From a checkpoint of a small transformer trained on Wikipedia.
Size: 11 layers, width 448, 7 heads of 64.
Architecture: LayerNorm before each block, learned positions, biases, tied embeddings, attention and MLP in parallel.
Training: a variant of Adam for these matrices, 411M tokens, 6275 steps.
Each number is 500 + 40 x the weight over its row's rms, rounded and kept within 0 to 999. Layers, rows and columns count from 0. Numbers have three digits each. The size before them is the row's rms in percent of the matrix's.

# o: layer 2 attention output (transposed), 448x448, rms 0.0174, rows 16-43, columns 336-447
# v: layer 2 attention value, 448x448, rms 0.0188, rows 17-44, columns 336-447
o16 100:534518467432536496513558506462530407506459513488488520463549533468556521517547489510510539454591532494527486550489498440465475571540470500520481520446510385496625518474546428511470523564448510554488540459507470510562452431518461497567493520413465470488389535503555489532476465465534516489494454530493432437484527512559504438463540469454
v17 086:539420529595513503500399488557473509461498525491557520481505575488464491509476470506522519508543468518535521491506555501544499478534501488434530495443519522421485461664514527503485564511525517492509493535513497506513484492538518389546504533519489592450523476520507468468543511469455493519490513540472454497410520463564479457510537456411
o17 090:457412416564559567481487593491503472591581477460513519500544504448519557547472467479504487498486515518534529533568500468601507521495529507511461548511429437505492547545519609546425563498506473488516473531533550497509541588507490496532398462508497589521577447531466529483481495488455503462492555485502512543436486581538495521547457523473
v18 089:512471544432539427431472470535484534547479529512477509573567438488505515484504528448445524450471561538471492516482536479475501482593568475499463495466525489532505487454595462461516539503502446482537464546522459415565450523531491523500495544473512491436475514474456502506462507490487553474469509520439487512454544528531484490486493494541
o18 099:510471480444519475474522501393493493533480460460507582479449450454480551539512503431526484501588528502514462569480499474465464542571510505513522502480496453466464553469488480516549505501501478437509499567488493514513519504466493527479522470461555539509506535514487385503492545563531463505547568530468498477510513563564518499498578551486
v19 088:509495512504506456494404482506469417502511547463434531542552454507501480465511481443555509498568510412538481463513508491570478470465475511513553501570505500482531486435515488555469493476541498517501541413584581523554468390484463620550517422564509574522501501538462502498573514494519477499465483502518491491506464516500513466528488488538
o19 098:562456415462516476517504529499491457532546465523489570508514424499525506494414443432525493481548455524541464518507506549557500454510480488515526501530504548463593499507443544500480482463454502531481346485499567506503546466491533524528476596544518523491501540531486446516494627477476467486483484513520488466562530577496435485517520442537
v20 090:519549545481479547546464570487446439605493503485451536568473501491465440499479496524473515580490512448495521505479545522450479429410588487513571500502492501518489489470501542450463423478529440502494511496565459518466450517477512483516586528522554472472507507531517465469324492541595482538563515480533542473537527507529521544493487503438
o20 094:540582527403459476435473475472558547552439533575493509483462427508503456588506490532427507567469522480470493564532487508514418477524545483466466441569428446547466520504446582469532501443482497497514469494532432466524491542471405490536594498545514459496469495542576480528466497493498518510560497531546544473482502520501526522480451440493
v21 094:465487435503486474482520448508480488463469513509479490484431470513511504452466466551514505458520482438542489563519519475480513451563464507546505499510494511457481385514596522565494355503534510518533424567508480471471448480510515477476486512469468470472509476495488520428576513485544490545571537506422553486471554506595485534496537541514
o21 102:505483430472514473447551502539506525581512498499430483472466496519440528591479454531509453484484443469437429534504568487485519553561513506564466497474441464460456424521499514481547478504624505470527480590504511527506478545471530445483474432505517498517528416474465438427539470539472475541555535504429531538502522484559512506495491571469
v22 089:477498499539505464453524485503443472394510499513542518446573486509536534450456478454481506492533485493486469525500522488490522484509481516443435511455466521457504451552530521506519461540493489580525528487583541520496512462449517420412504438588489569518531461506426471506599517535480497498503507473454384493458529462503526462513487484539
o22 092:530466475527522463452472530508460463566617531526521532510476453423523455477506520478567477502474499510428502519444517534533488486487505495467488527569421544503540476502533452528426444494502476468529556537515529514469505507510548553472494466517472542501512516473426467508482533560464514497426524459524447521365507563596567528596490544517
v23 090:538484497397487589511463505499667541549504526511527455398437413515518544513484529519492530546461439553553457547457563509463512510507479504488493488457517488493506521610446516520531471508444493569496434547444547551549460481447506441518523487476458502410511513426561496556503531457484507493507520469478577570517525528476460488507506530525
o23 093:544501486532509449514450516472552514547453588533525411509463543535498467464485519574514545547575499541504490542459509435467497543517516483487499531491546524509494502493558377545533518540504498517531588450541535478522456510507515449470493397494420514526510548509518530503552436423496537500486532480425565561484476465423552516481489515447
v24 090:493536494444465422514575478417479499500527465518567497379437459521532496480461514524513497529547485490514465554542470526466528499565420519491435510489539489528521502472481565569630594496537587471501511478481511505467503488462469482551413530512500488487481469445503554515590489500503595426463531499575549531572436522484510505487507502458
o24 097:453492502473490481496509564478517470472472463484538435465497516469477501478503427509564475568502547502519527458438472547464565544547478482509538529525507482508560500486547428547458533559469529546491531524471530450514460460526493510498448496543515480451512466487484483447520512499472534517552528441554513489521513457488510527506435527483
v25 093:546594458472500550494550557543498447556444501505532481489523509495492510506543517470463496517439553470516501486503478495606509458516585495509526480494418506480561569536478474483419505507566501470473506474525455420534504521469493505458522453504485476491526515553446497471501503567522500507489502496474551504510492556456495507500462515500
o25 099:499574456431477488493568432486511561581435441609573546464505512503594510455520530506545500493556494498446500530506560464505473450516491475537453455405562525490563465521474469514493479501526478438522446445459418497547526465463488400473536459493517485479455529543503505486540498596518465482497541556457477497498499392508520510462511485495
v26 085:441529543486491542526480565498503493416480465497638461531532495480525496459431479519490522504477499524514495526539487522474519531463507498536445507435472516488504481415531574475486428515524517477498573513505557509590574487520483464487432518488486497567467470516582470596478503459446503456491522513531520501516500534516519548478460497494
o26 095:530547514504511460501495541537495461489574453517539467508487539451507482482531485469429511424506543501479538501567484468518534505500495480482525510532495587493548476463468421491429456483544571555467501527495503485468505483553509517545506528469537448500490463506432526466488520487467462524475521508491501476492467619539536525538580539567
v27 092:572542448512516424517570529518419507504451480495464484470485564483471538504537471553474457487518499463500487490509580512496500442564416502513504495534463516540474411457427515513568495530490513573522498500536485552537515486492459515516465516509556479459485503499447454499492504455516540516528511502525488462492436525481519466504505520456
o27 097:553512542570514441463558480453508523517410556519541494496511526514443482464571453594484496500508555494536488486488530488460415545541500491558543512537479594503504448482606488477540529518519489507520472544416437500504427470586353415521510475554490504501481519568558553527489485534462518488526555453531480489503507503438517443517576506474
v28 098:554585548447499508494467451456424493583474485497522507522540538498465543506514516517481527527472441551513513472449508507509494489460497481495506519526521526541476502581544478466382473505479538509502516520556511472518565482461437558537506523440470527450435514551459499522460511513546514516566506494497496477552508561530490479468484521538
o28 108:520545485444504481521486533471485578505444445458560506482507542503523550572455485547474519492600462550515515546462471564511477484516478478498462525483532581516577522536501531480523472537468497589516461488517463466484504465474400499500475476459456447472406503521508470536530461523535482465593548498478492492554485479533527518417554540523
v29 089:460435475452507546551510540414491533460601457501513491473545555496578557548503489546546426503477490414497472527528455491557527535623496473435550521518587516505500442527403467578575485491458387476510463587488451460508473487470524523534522450423474507515520482452542560502519504492569509502500517490547519484532430497507466508463489514567
o29 096:444423506541503552568484521502518514469569457486558461534474535498539495607484483561529478551529484459519419532507475471488547451491491488422450485534493554467505522520457440504546485485457511510512555502505456483505486461487440520504510497416548551506499368463514641493514534446525552541522434431498553482501477469524537550477473472482
v30 085:502481472422469552550424520471545502536511532519516497476526545493481449516499468486442569589504470558490460556494511510448529529466555501401523481486514478514460498573467529554490530513492492489484480538566521485480459533438483401458476434509547501480529519406435534528446547466464592419562461490541470508548587582510427488479482487483
o30 092:514514501506521494449514489417511476558450573531527449468519525543502444495566472545507545497477507531483526557497500415478455538506543491515550492478506516468485458532535444549468531494475454541487556506616445414489397501527509451505559475565494455522523530500491465486533455462528524486523503471494470518465481461529601513498488585441
v31 088:453465458509512477548473591530440482540524477473502516467530528501463460517495527449518516486463507495473520505539527498518505494495511481503497490509462449540487519474418541475489550493516573483531566595476536519529600475457461465417469488602534474469512509467557478519546496484521565450551522491509469537525416559440496494512457535470
o31 097:484493495478483466499461512500437534521502506516471523460483547533533458451465467501500509498505523504504491533533438473515497523453522505546517494477552493480479441489433469503505608443584524557471387486521513537511483428465484473446515433527500537491531474541558570478522512494478467452529500476521479476537484452485514536573555503554
v32 089:423459499484496511449440493512455501502530509509458492602545440510548448510517481553471497408443557386527469522548536499511477496535449509509537483490522468491443518481479487465511451494519466472520480551538468429456517529460504502388480493444482467493476505530550546501488475494477480512523497485429551437486571543517474515519500505521
o32 097:442481494431460467469499559530490468533493468563417461513476480461517490542485535523402480414524457487487455511531572518462498507528473495465540440480442533458435465511384500489451504444530560480474555531488440541489512459542541503445484542452504501478553490587487482464512536509477462514465491506461544520464522466455488543531546522517
v33 090:540548464457490492511507508536549398488526521520535527522509421483499478498506505442553515515501538410504507512461537484541516477427610483588440500510441506453593563442464468589540580493561472480496474505483501556547545417566541536449503430544484487540559524484500497466495498496454466545417483459490420452508555476557516531493480513464
o33 096:563520502551491508500549509464533473455523454568485539522457439464513535478487494430635505474480499471447517526487468520571458450558524508555509534469445490497617529472481482585492497492539484489518425485545480486580584500505462522522504515517542526529506551484500489492572492558496442523440515522516469458465484478502571458461517458486
v34 092:548506516537494524559573509416436536509517457475530493476475549479456529485520524527530492496513531512488501471536491497534489488539520486516535504540462499512523509500407438536476509505519452459529535504468461487508534499471503463576527563501475473561469466497442532568501490509541501461466481489598490440466453467517455489511478523435
o34 106:448503488490454534545507448545476531476488391530574543506492494509475500435507502475585452546525564496542500489507492493566556500518474481481454486522485538505481524489436543550477489504450484506491551491451509429523528493459466471541427596435423587522427412536542565544460536503462570457494495520549495480463477457412429540489494491517
v35 097:529520484490522551535473497546468489540497560511497514515527455496544512472529509510492516522488464492548478459493530490536493473546420504572522505539490534567474527544491462576538513490457523542525438464500402551556566461447436529481509476464479537466499517514441510521592497497521454473466492486495477467521530541484507432506511514517
o35 109:544514429488521458521507510479504488524478518530491430460506497493560512546512489546585513448587531586481465576503561520486482516581508501507578506524536574490566458553466501538476490554499480554537499482488416506583502477509447409447489544525472514459442492531525462539575486522498490495475495487460443472486477404456513456474582502448
v36 091:510492451424524513554427507407422464535538481514531521586546521506497493489494453460509495549475486492466448502521505488472481461563569496473496514492491494463473488574446479483509492531528495511509531497514526381511591498446465533411514416513511503488540472521495491525436503486546538517547522495380527498509535484565532460465441507526
o36 095:530521435536517450452437530499493510526587505498521545483530505492487503478452509487563450461458505570483465572479507556543462460555588521487518524471530504448403536493485509521450506499502483500462462597507519489491483508481431484466511509529521510477560461521471530518504517535539489505529531491523456529467491529471633546521506496537
v37 093:528477519495504435520421477486454480519455481494451534528482512502462480479475495523504493544493549452519505499523543475532488476613608505523506480477464496417488549437552499475501514507556521452473538531480467473458397499509397565482476514518494397508473447531424521535374505509474504448536495519455626470499559499547535531498489529437
o37 103:468540492436528527457537466482526517557433447529470465487500487546445525528439566485522494484479461496552414500476518545533504454569507483551524467473547478436440509472487565578477482513599523456459512545453465529494512556501482513460478546473505477511529436508494406470490480579498445488516556611484531513469503458466506541445516502518
v38 087:436534489540466450452502522509452477502477538499534483455475529474475461502506519439547495564496456469524494534489528510569524512420539493531554500529497510431503482529494476491490495510535491499494434514560468474502494480544570490508549410511506642504571491554561526500503485518498539496516475472486470526484448548468486471513481520505
o38 091:420567412498490556497480498495540535536540485507522554502574477535519456478514460537488488559509446510439498486486496529502535554441493521454474492514454424508460497544509510478517440491515456421506493511549509535563494449539516452556518399542473583459519544519529516487475527487520571472510491490504472512486470484503416536558496469493
v39 091:491522462499545568442438538571584482486450531472512521438554547488505494471510492520485522483521494486453523411468472502550491496523515502579423512452509508485499594414572469509424572506487458505500506466499509534583527516521517513497403520494487463475509514518519541512503492448492441457569517510532448465487445508445513488523526462512
o39 105:479438496471486548519534497512471470519420520447497529480541539482555485509503471494561582442536515520424569461532502455439495544452462499558541488508586415553607555497487557505479571450503499473471442436482453458517506466468550535478451557471521511492530484477545490423449459531528482455547535520518482500510461548548524504490527487506
v40 093:583503466470537637563570484507481574455488541498486498536541550514524492484503506479522492452471471515498472454458517486543505513566526513492462505496497471419513515485537476545387482496466479553527552519492520475534537554447475569508439454477503493445489501488439500478531487497492491484487539479520518548417445505492481469492463533550
o40 095:602481484561470515495486465509490521519536470509547569478500543485482498410495554480514506493471519557459522493473543491419467498506516504519464519573582469459530553489572485518570452476511452483523511518420529443466511558440503497526502584499484480527543500562483485490472527588526503485493582544510435560430533555565497521484519548526
v41 090:552562514480534525537586498491598532426462494498537482444528511491508517456485530518465486557514592441469470536493575501432507465447396481407453501530544496495515495519475520544590485508498485516499470614464497539457471533476523437515533542503489467506485494475617502489494486452506513466483507513540531503558456501541499490508478476543
o41 100:540466562526526515520507503504503520399497501452525430493524509508498452503475524568448473486463528472508505453456505536481490492446436507475444499568504476518509485534475519522551457561601519451538479530488454557514489590519515495542572498516464474491517510472510521460471491472529508477455485523486571539487478444560541490541431513535
v42 084:443422430469530479502450497529495449498561495489507528505563409492517439489488514502512486597469501567496537542571454509545507500476581473559531521493462503463496459488397488494578418488419491548504470523504571444482530483477486486454518430506513544470518520512537540567557511467492574514554500470516468562513477526467514476512525483510
o42 090:457461502528500542538474496458468444443613491463500472515502434541505515507522515521502460553507443515522482514520453536491442513458508525521450490493573485490437460489471542422566514508543520448533490475563548501502499492501497548463564465526618577529489494438515547582489498443538551480520500466507512532540453479522488537614514453559
v43 093:483534454514493410483539447540500475509548498500454507455470508506542532479520522539547526543505462492506466577476526513543517453523518499599531498478472491515512420492531486489516461548464472538499543603428486469480560477468456383480438485424497527467529512476441541541571525464475486545512471503589524507521529573477548467494490464459
o43 102:461470494529461525470504432523496414523559582553539486499461521467519509503525454548543477483562457457499459519489513484496516583490504501535472510525540548468556499498530533521562488505551508508513603528531458489506479566520517474516465439488527606524499483547488510527564495455493553464484512416507498561512499509537542512524577555464
v44 094:490429537432484428478646445378486520511540446486538469505439468535489515489464501563570485485527439448516488424492498529459465517483478512460525485481525484536445462514479558420460478507414505463520515572499557527555573480545508508507528487476490431513496560477496459465525526459437562501508514510416534469446524488535490504487521518502